Each number is 500 + 40 x the weight over its row's rms, rounded and kept within 0 to 999. Layers, rows and columns count from 0. Numbers have three digits each. The size before them is the row's rms in percent of the matrix's.

# layer 2 attention query, 64x128, rms 0.0474, rows 0-21, columns 0-63
100:536499437549563537480546475473419507465587464522499481501478508532511477525495511471480468418492511549571536493486513457483468429510541448533466547445488522451576545493510502534514494453554518
163:505463493550462524456556464497628502476505457509478530478473472462448569474483517435496486511463469439466523499530489568532548498475493437555518418587463451534463537535532500488537521532393512
099:578630504526509481522440504481530470474446580479497520453490523499511463462531535443414584444480513503526480466485536499491460485536494483490447524477525494506479494515551564485455516504570484
102:510444492481481536551554492487570500437537424524527451507487557490427459568513548526503514482495473458518500603529415555478536495512539494522508510512525518527509583524543508429495447489483513
108:437485481513538588402579504511496528515501419525492552475472470452443503578496486493587532523478561485451544507484420463509525434528496507533532470518495503501514536493501504496483428452381479
115:538439577536445494477498508474546531530517555515578486438459446485501544516523499528418508458413484410529503517492460496430532573508461528452503459565501460597416523500519455489490485502451489
095:529516482486480446529504558413535416452389520438526542458495461518510501542519529546392465515501454533535546430426519508477529561504509498494525497472527497461541464528526489547540604511510499
096:520503546522413465464479488498549466538420551499475503485512514545498551523599486472476480479525476437531462479476554505434529487467475429544511492478429507460534545505505435491529535527485536
155:560513529494507511536438535515381441499482560472496463501496500509582515491476486537459480430531522550547489478498534484515432527549584529466475546385520535517517486527478528503469506521518483
131:506501473500606476507473439502370510515513479515473465508475519481477466518512433474532492509561529618431491500489527424555497489555484520485547522407518573475546516503471500529451435502535480
119:503460414468525529493559511490420497479593428552505476474484459537460494504499455479576522505488518549521557519558441527567456511437470507557526527499520519461508472555524496478458423498426526
101:485475493475525540539465432525481495424549445507580453518487495536542531568492422517523521487479467429510552499546473521544500507547496431542514525496488423447459583501509460440554457531506531
116:532520479483432472469563435484586434545454544528503482544465475532509519513524484448471463558419496457548528493513525570503542458498474466528524532612455453518455544520484453449508530451450499
113:462537532523542481528435520488415451534476542456517510493514516497482569518464516554411462473481507544548497463474547518543453529512555527471486541462482497530551472470479441463443505522569520
108:517464612524474533526416561463435500464490558438514530492534510478513511457545496478388465529489482543537498486510544535456484632502510558452462519504437523489506528539524543455493537439539516
080:536473472502518551494471525472503500450446523502430499548401557473474493487530506525427533470510432444499474518443586471477511459495606547497585508476487553534559467462534570522534496518496481
122:483466416546515528493529475537479516550505432555470529468503477519470460496451507458547546487486483492494507543508406501516498378563550491537557387512489546496503467490492577540515486583444467
099:461521430486562548557582454477499535479510447460502545511509461546423492501553483506595508466500480544456555566494449521497457431478480546516551514494473498509508516507517524490553540527457511
084:494535532480547461498481536516461518473534577575551433479517504457491440504474450521511481458474537488529468566485555572468503520522498567453541481451527495496449504477481472472586509461540534
098:540518549531490499505474524519480452500538563471529540552518497430508514462441528531468432538527494535573438480504510518512485504480499468492476614408409534478538478460503495444497528509530493
085:525532550541538454504497422547476513464534439482483517544450432620514457544536510517540509505418455565487484455474494529502520526490472454472496462485489576425483507502545516567518522515459431
101:523503514544490516447546493509518560465522524498462447521537482462501543526532544450494459456479485448450495512553432540458578506498460445517545452602513444474441492462495516469516536499478475
# layer 2 attention key, 64x128, rms 0.0462, rows 0-20, columns 0-63
093:530506626505459529587463504551516464456487482496513475460472553439564538466480462576470534498485460448537433489435480502517570527557531506490494488411448420416447541512576519435520499500520512
132:452509449515543589480577493521499560518524403561535537483503466516504462559523482532549553524518476551485512511485427455478477392480510518449507489546507505458488510463515525536535442478482486
098:525425553552453463510543494520550455509569508464450500509537434499586520502518516514536406520554492501480495475500511434454567521488414475480517506535489435504527467475421484471497545472509494
103:468384531496563582489550501460447504514523532515564494446506432521543674482458441507549487538475418527554516507525486521514484491479506503497512540499476456424465491529563457438488498489469563
101:484468445517519435560443547444412517510533432520511497544524519488525459483503452508514577490504465574487470512563488509530482506438543540504541505493482582512478462558555523587551492526502519
112:502485451452489514430555535508510499479524441472503503495538516488522486471462465483546475524546492442511522526581431565552517514408445466640555424555492482501550540553499542438550512518474552
098:488493549487438527465484406600534509537551503541485478571456493467483552473496508487489485538508513474464435517575514546585470491495547517515428480536462476567499552457557469478497473501490489
094:584488440450552527526561463489562533504564460499514402477495477466470447448445541482512524509383514480417518496514532520497542500531445523476535544576528450540409506533473522479514497459485487
128:514435546501430469507494541501551478444494557446536485457547529480521552484490497547381454487449444413580507522482491549455537607462480503518468525571460454565494526495551431466560548572560535
111:528537527473451462481455560496486497471469514452531481513526519550594468463499511492472553474519529448538463422525582483490485509512524472468438545456519451508465458514490523510511539460564517
106:516450519495558516558449570537411556496497537435561482483540482473550477474488472546470463487517490490525463537490488445462413505608538625442500531465552546528475449528432440492444504492527481
101:531496509518565518463580449433456541489572535531417493461442534489494539513506441527539453524515510431521488551447487466515479482527538457508483511479545523442497513506540503547498509458468515
110:427518496487579479473521484480547580465564497452445574481550576455428493458520457518501518495486519437424487509516464446470532516534467488565517471493549508541493453463470509523459531522493488
095:524480494426461494475505508550568509447500556456519469497488561511538523497550443507556465486495386445455530501505511527461559507478505444534445510499501503522458521485551541485552522477523525
105:447420471522417492473624542485634506531447457580543488427531454497485527542489578524512517462461480466511473532541452538522499429461510509543557537488532428609453511455534505463482543499483453
087:466567440496491455530491518449548428505517555421525563525519387587507582466469471483494453560506505557509523497473420529548479545473501478431438575503497458490538530492542545489493540509450472
111:497584517485552471503499529513435508457553514501467492549519497439486458474543493533557529493507497580497496449454544467475498528466449520448456672441463517477573468460522451481517429518475528
094:464496513513579526480477574544462505514508508589474443463509487456479484492491493493482482516531502508530471443516535546514488517585521501441437528489558501476530497448543492485401398491458483
089:544417520514463485440458491510468441478535506418485512474426532479541527483483421437495536481481496472500589461509473449480465534529448484551485530522538503588495562583543486406366467532450546
098:478465484544502456543565464520573459541510555494495464376513508519484454477494456479518522497482507498505525542430478577408520520518535546463497473566567479536522530584488464515446518483506519
090:426545424439512542465480539480551476491454487503394511523503521421534538425417467513514497519535536532532488453442509440474498466550565551535509515483519473594578471461448499472487510500560536